{"num_hidden_layers": 8, "hidden_size": 128, "num_attention_heads": 8, "num_key_value_heads": 8, "head_dim": 32, "intermediate_size": 320, "vocab_size": 906, "hidden_act": "swiglu", "norm": "rmsnorm", "norm_place": "pre", "norm_eps": 1e-05, "positions": "rope", "rope_theta": 5130.0, "rope_fraction": 1.0, "qk_norm": false, "attn_scale": 0.177, "bias": "none", "tie_word_embeddings": false, "parallel_block": true, "init": "uniform", "init_std_qkv": 0.0442, "init_std_o": 0.0, "init_std_up": 0.0442, "init_std_down": 0.0, "init_mimetic": 0.7, "optimizer": "soap_variant", "learning_rate": 0.00741, "beta1": 0.95, "beta2": 0.99, "weight_decay": 0.064, "lr_head": 0.00473, "warmup_steps": 200, "schedule": "wsd", "decay_fraction": 0.3, "decay_shape": "linear", "final_lr_fraction": 0.0, "batch_tokens": 16384, "max_seq_len": 128, "doc_mask": true, "train_tokens": 87370000, "max_steps": 5333, "dataset": "wikipedia_en"}
Each number is 50 + 12 x the weight over its row's rms, rounded and kept within 0 to 99. Layers, rows and columns count from 0. The size before them is the row's rms in percent of the matrix's.

# o: layer 5 attention output (transposed), 256x128, rms 0.292, rows 217-223, columns 0-127
# v: layer 5 attention value, 256x128, rms 0.31, rows 218-223, columns 0-127
# q: layer 5 attention query, 256x128, rms 0.248, rows 224-229, columns 0-127
# k: layer 5 attention key, 256x128, rms 0.261, rows 224-229, columns 0-127
o217 134:45 64 49 55 67 31 43 38 45 58 44 46 42 47 67 33 55 69 40 45 56 52 50 68 66 66 58 61 60 39 55 60 60 55 73 61 68 60 36 58 54 36 45 43 41 27 40 42 45 60 51 64 38 64 42 35 53 47 51 64 28 34 34 61 54 32 45 50 68 49 51 63 53 38 46 60 24 58 63 51 56 54 34 34 51 42 57 49 48 40 62 36 54 77 63 53 34 48 20 39 50 39 49 45 68 66 33 48 49 56 39 58 50 44 55 21 42 45 73 64 35 38 45 59 42 71 28 45
v218 124:46 56 60 54 60 72 48 58 46 54 64 37 30 59 64 68 35 49 53 49 60 54 57 56 45 43 45 50 56 49 46 50 50 52 53 60 62 23 47 61 51 53 56 23 60 81 47 54 49 56 27 56 57 64 58 68 49 75 57 62 70 58 42 53 55 39 52 56 63 37 47 44 44 65 53 63 63 59 48 52 51 58 40 57 88 64 59 58 56 64 74 26 51 55 60 42 70 64 37 30 53 56 82 47 47 60 37 52 74 46 45 51 52 51 44 36 45 30 55 66 49 61 57 59 44 26 50 33
o218 129:57 63 37 45 69 43 28 63 44 44 69 44 56 42 59 74 53 47 42 66 47 45 52 51 65 53 52 47 43 46 41 39 36 57 46 60 42 52 27 31 64 37 64 41 71 56 58 59 33 61 49 36 51 62 44 64 56 49 47 56 53 42 40 51 22 55 31 54 52 62 51 44 65 48 73 37 57 51 48 98 62 52 35 54 55 32 53 36 55 61 51 42 62 69 52 58 40 53 55 51 48 47 59 38 46 71 25 38 74 48 67 47 71 47 25 70 44 48 52 58 60 70 50 54 51 44 43 52
v219 122:59 26 56 54 61 38 43 62 39 42 56 85 34 44 53 23 53 47 53 55 54 63 74 44 61 40 38 42 55 54 40 54 51 36 40 56 51 46 55 52 43 56 60 40 79 66 60 57 42 60 29 58 46 75 55 66 48 47 73 67 21 49 46 59 52 27 48 45 38 44 38 55 61 38 59 60 36 59 61 53 32 34 46 19 59 53 44 55 55 61 36 44 45 46 44 48 60 62 47 34 52 51 70 49 37 28 68 49 58 44 51 39 73 64 72 60 44 51 47 40 52 53 64 54 57 44 60 40
o219 142:61 55 41 53 64 56 31 39 52 42 36 62 60 79 61 54 49 49 48 44 31 64 46 41 90 59 59 51 40 54 49 57 35 58 64 59 53 33 29 67 38 49 49 44 65 41 47 45 59 65 41 68 67 56 64 73 54 49 57 35 45 49 36 58 70 42 45 08 50 39 57 64 70 48 36 40 57 45 39 45 45 36 61 48 57 14 34 45 41 55 47 35 60 71 49 43 52 50 48 63 56 45 50 53 50 46 42 64 33 56 40 52 59 63 53 65 40 46 61 50 51 40 70 49 37 45 38 47
v220 142:50 72 48 44 42 67 52 61 45 44 39 51 55 38 59 59 60 60 40 29 63 51 42 63 76 42 51 35 45 36 34 54 54 58 49 50 52 50 43 35 47 79 52 50 59 48 44 47 50 46 61 50 51 55 30 57 23 53 33 50 58 29 54 66 22 42 56 35 40 32 47 53 62 66 59 31 38 51 55 62 34 50 54 40 52 35 45 71 48 36 46 45 66 40 58 41 51 59 29 81 53 46 57 41 22 53 47 42 91 51 57 55 49 35 37 35 51 61 55 37 45 50 57 37 66 54 67 50
o220 150:55 57 30 70 46 31 51 46 63 44 26 60 78 22 53 37 45 67 45 62 56 62 39 67 36 57 46 56 45 59 42 36 40 20 29 30 49 59 50 32 50 74 77 68 49 24 49 63 55 57 63 68 42 37 39 49 54 58 49 44 65 46 50 47 57 53 52 44 54 64 59 57 60 44 50 45 55 61 46 53 32 52 56 54 45 24 48 59 58 53 50 57 53 16 44 32 36 55 50 45 53 48 41 50 61 41 56 56 52 66 43 35 63 66 42 44 53 57 39 48 68 38 33 48 46 36 41 70
v221 154:64 52 46 52 68 42 65 41 37 56 34 51 42 58 40 34 27 33 56 46 58 55 72 82 51 35 58 56 28 34 55 40 45 50 57 30 49 60 41 42 46 57 40 53 71 34 33 58 65 63 49 51 45 54 54 38 70 56 81 65 62 55 44 52 46 53 44 46 51 57 48 48 78 50 35 49 66 49 50 58 50 57 66 77 60 46 49 46 56 47 34 61 62 71 35 51 64 47 31 54 27 56 51 80 53 52 45 53 26 64 45 64 56 58 56 63 58 71 53 48 52 66 64 42 34 48 54 52
o221 161:46 70 48 42 47 36 57 44 44 65 63 76 34 71 34 56 59 58 61 57 58 52 45 54 40 58 55 52 50 66 55 50 54 51 36 50 42 43 64 44 23 41 23 60 60 44 50 41 54 45 12 74 62 45 44 49 53 40 44 54 48 26 37 50 63 64 40 51 45 46 64 44 71 50 52 40 39 48 50 37 60 61 54 51 44 56 36 60 56 28 50 53 76 29 63 66 46 40 58 43 45 73 59 53 56 76 28 43 37 85 58 62 62 62 55 53 50 44 47 39 44 57 63 47 48 64 56 40
v222 126:62 61 30 66 52 49 65 51 61 52 64 59 52 57 56 52 64 58 59 34 49 66 43 67 50 79 31 58 48 36 51 68 58 56 36 45 56 24 68 66 38 62 40 52 41 34 52 51 53 62 67 55 65 50 71 44 58 73 37 63 38 48 38 50 40 59 71 61 45 43 38 58 55 69 46 65 63 61 54 48 49 56 57 61 35 37 51 45 46 57 47 35 42 68 45 43 69 46 63 55 55 35 44 71 59 39 65 67 43 60 57 54 42 49 54 55 63 40 85 69 28 71 47 58 49 51 45 71
o222 136:59 45 45 50 53 48 84 32 46 42 46 49 33 55 40 29 41 50 55 56 45 41 75 44 41 42 52 52 36 43 71 46 51 52 65 60 56 49 66 43 64 29 73 65 63 74 51 43 40 47 32 82 43 40 58 71 61 56 59 43 53 48 45 36 48 52 71 59 39 39 81 35 47 49 75 63 38 50 60 69 65 46 19 52 38 63 22 54 51 56 42 56 43 52 64 52 38 52 33 58 48 56 42 66 49 63 51 58 57 58 61 58 74 52 49 55 46 50 61 47 54 59 48 63 49 39 50 55
v223 134:37 76 57 35 44 55 47 77 42 50 51 42 33 36 43 41 36 51 26 54 54 57 74 54 70 63 59 42 61 24 64 43 45 35 57 50 55 46 56 11 48 40 43 43 46 49 56 59 61 52 58 53 55 63 41 53 66 43 57 37 38 35 60 41 49 30 49 47 37 46 31 66 48 75 52 55 30 46 52 43 41 68 51 37 47 46 49 51 50 45 37 50 72 75 50 66 67 49 62 35 54 30 48 50 44 34 61 68 63 58 15 65 51 36 64 54 42 49 45 53 45 57 52 68 59 56 45 49
o223 146:68 47 36 37 48 50 61 55 67 52 53 44 54 52 65 70 32 86 36 60 33 41 54 64 60 71 50 60 41 75 78 41 57 51 32 63 47 60 53 49 50 37 58 55 50 46 36 39 70 54 38 67 41 42 35 47 45 34 35 65 36 54 24 34 66 39 47 46 67 51 56 58 42 43 63 50 44 56 57 43 49 33 54 64 37 39 47 44 46 52 50 72 28 44 43 53 55 81 53 64 58 50 59 56 50 59 35 54 26 54 40 51 40 44 37 37 44 62 52 50 45 27 58 48 23 49 45 38
q224 074:77 57 43 53 42 71 42 38 77 76 60 46 54 61 47 41 50 29 46 77 43 46 69 33 15 70 49 57 75 60 59 59 58 38 48 43 71 40 65 32 51 38 52 60 49 36 70 47 53 68 57 43 61 50 64 42 43 55 59 51 34 68 40 56 63 60 25 60 52 49 48 55 29 57 44 56 58 62 48 46 49 79 34 50 61 56 54 42 49 37 66 43 43 33 56 59 49 58 36 76 50 47 56 46 52 64 33 55 51 44 51 55 47 49 63 57 51 45 40 52 65 35 40 47 44 44 37 55
k224 075:61 48 48 54 62 65 45 51 31 70 38 53 42 54 59 63 47 40 62 59 58 52 37 54 51 51 29 46 54 42 56 29 63 52 24 57 44 64 37 38 32 64 58 42 63 41 54 49 48 49 46 54 24 38 55 37 64 40 48 39 41 47 48 61 13 49 57 34 37 58 64 27 44 47 42 68 30 53 55 46 53 44 66 37 45 26 58 59 77 53 63 58 43 52 61 69 59 38 55 42 25 31 47 55 68 53 46 52 48 58 49 48 35 60 24 65 51 67 72 58 31 53 70 48 48 38 54 52
q225 075:15 40 45 30 56 55 36 64 55 54 31 59 60 59 48 53 73 39 48 72 58 49 37 55 68 36 38 40 55 53 46 45 36 55 26 59 37 50 55 32 44 52 33 41 57 51 65 43 44 35 37 40 40 59 73 47 78 52 46 49 62 51 36 30 14 45 43 56 47 55 56 73 48 33 52 47 43 58 58 40 32 33 60 44 41 46 59 45 54 56 50 37 57 49 52 59 61 68 28 55 30 48 61 46 67 54 25 67 56 48 50 47 43 37 43 48 42 43 46 69 38 56 45 27 59 51 61 54
k225 065:35 54 19 42 41 56 57 43 50 72 50 58 59 57 40 41 27 54 57 57 60 63 48 58 38 66 56 57 43 40 46 38 56 46 52 51 52 71 39 43 43 50 60 44 44 24 63 19 63 38 29 51 44 69 64 26 31 46 34 63 50 39 50 64 67 43 44 38 48 54 48 36 37 42 31 74 52 45 51 54 51 34 26 57 34 69 53 54 47 53 81 42 50 61 44 43 27 41 71 47 56 65 49 54 41 71 54 52 36 64 49 42 36 52 38 47 43 44 41 54 38 60 47 70 32 48 50 47
q226 069:40 55 50 49 61 46 50 52 50 32 42 42 50 46 57 33 52 67 39 58 46 55 51 59 54 56 54 33 49 52 72 51 50 66 34 51 24 44 51 55 56 46 51 34 48 27 39 49 27 48 75 56 56 64 34 37 30 55 38 55 49 52 42 69 73 59 51 74 66 73 41 69 28 82 47 28 61 65 55 49 60 62 45 65 45 44 52 53 43 61 54 46 67 59 39 45 34 46 70 50 61 29 49 65 41 57 54 22 45 75 35 59 54 40 57 58 52 51 48 59 60 41 48 69 57 70 59 52
k226 081:43 18 59 49 63 28 42 68 33 32 69 62 39 36 48 46 40 55 42 60 52 49 50 73 35 55 43 23 60 45 46 62 56 25 45 46 44 65 53 40 38 56 63 45 51 56 58 77 64 56 59 47 55 22 42 56 59 42 58 43 36 43 32 46 45 50 41 61 72 49 31 40 71 37 50 33 47 37 44 52 47 59 55 52 57 42 54 39 33 44 46 44 50 55 51 59 35 49 47 51 50 69 65 50 36 51 70 64 45 51 55 17 58 64 41 42 63 45 56 50 35 43 81 53 45 65 35 59
q227 076:54 62 39 59 53 63 36 76 44 36 47 56 41 43 52 52 49 38 59 60 36 63 50 41 51 30 40 28 64 48 62 49 42 60 35 44 55 35 49 53 52 80 67 51 33 63 54 58 70 44 53 68 62 50 44 33 18 47 59 37 51 36 64 44 55 51 44 62 63 66 48 47 50 78 49 34 81 58 59 43 65 71 44 59 43 45 40 71 46 70 44 45 50 29 53 41 44 58 49 38 59 49 41 42 51 51 60 38 40 45 55 39 28 60 20 38 58 54 59 56 37 42 58 56 76 47 46 48
k227 077:51 42 52 47 56 47 45 51 45 56 56 40 60 28 36 43 52 26 46 74 50 45 56 47 42 71 29 25 66 72 61 54 68 51 43 47 63 57 62 55 70 51 42 42 48 67 46 66 44 39 44 46 63 42 67 33 47 44 40 26 47 40 53 48 41 39 51 73 71 38 44 47 59 54 47 59 42 48 59 53 50 68 69 42 61 42 44 42 46 43 55 73 60 62 60 31 54 54 45 73 55 59 60 39 52 45 64 30 42 41 72 41 55 55 52 35 73 34 41 51 55 29 63 52 28 53 30 82
q228 081:73 40 76 52 62 61 68 41 67 65 48 40 53 55 49 45 46 74 36 48 59 37 44 48 42 54 45 60 48 69 37 47 52 42 45 59 60 51 41 54 38 44 57 31 48 44 43 71 48 24 77 44 53 47 48 61 52 50 50 50 50 55 57 61 31 36 33 26 56 48 25 48 37 46 59 39 52 29 38 44 52 25 54 47 64 59 41 45 50 47 53 67 46 55 61 53 60 59 44 56 48 40 41 50 56 50 28 73 73 57 39 27 64 43 59 57 82 45 28 36 47 37 39 48 26 64 50 41
k228 096:46 57 23 21 47 49 50 47 52 35 41 43 61 52 52 70 54 47 45 37 35 62 37 56 62 39 32 53 49 53 44 23 49 42 52 48 45 24 42 31 50 69 45 46 35 50 47 44 45 70 52 53 35 56 47 50 62 48 51 41 63 82 41 68 37 67 46 28 33 67 62 57 54 29 27 46 49 60 55 31 61 46 55 49 50 63 57 52 58 48 39 50 40 52 39 39 66 46 61 25 37 37 75 39 57 33 53 39 57 52 42 56 27 40 63 47 27 44 73 52 59 59 51 46 56 43 47 37
q229 072:71 58 66 41 61 60 39 65 24 36 38 78 53 66 44 53 42 67 63 41 38 58 46 62 58 53 57 43 48 31 64 58 38 62 43 52 30 56 55 65 45 62 45 75 59 53 49 41 36 34 58 56 44 59 44 60 43 60 45 53 60 60 57 34 44 42 50 29 83 78 51 58 45 59 59 36 42 55 70 63 52 56 49 37 68 44 49 59 48 44 38 36 30 52 64 48 43 45 58 47 43 50 48 44 59 66 48 92 59 53 42 25 47 45 54 44 55 37 39 64 66 51 64 67 56 48 53 56
k229 087:50 64 48 60 55 41 67 43 47 34 55 56 47 61 55 47 58 52 39 44 47 29 56 45 33 41 44 54 55 48 26 43 52 32 49 61 45 28 30 48 28 56 57 52 74 55 47 55 59 43 29 57 39 58 62 87 40 35 49 58 40 47 37 77 53 55 47 54 56 27 44 51 56 55 38 53 67 55 56 54 46 23 17 65 40 51 47 49 60 44 53 54 36 51 38 48 57 44 55 51 23 52 48 59 52 45 29 58 48 69 25 49 61 43 37 50 63 66 61 48 34 78 36 37 48 43 53 71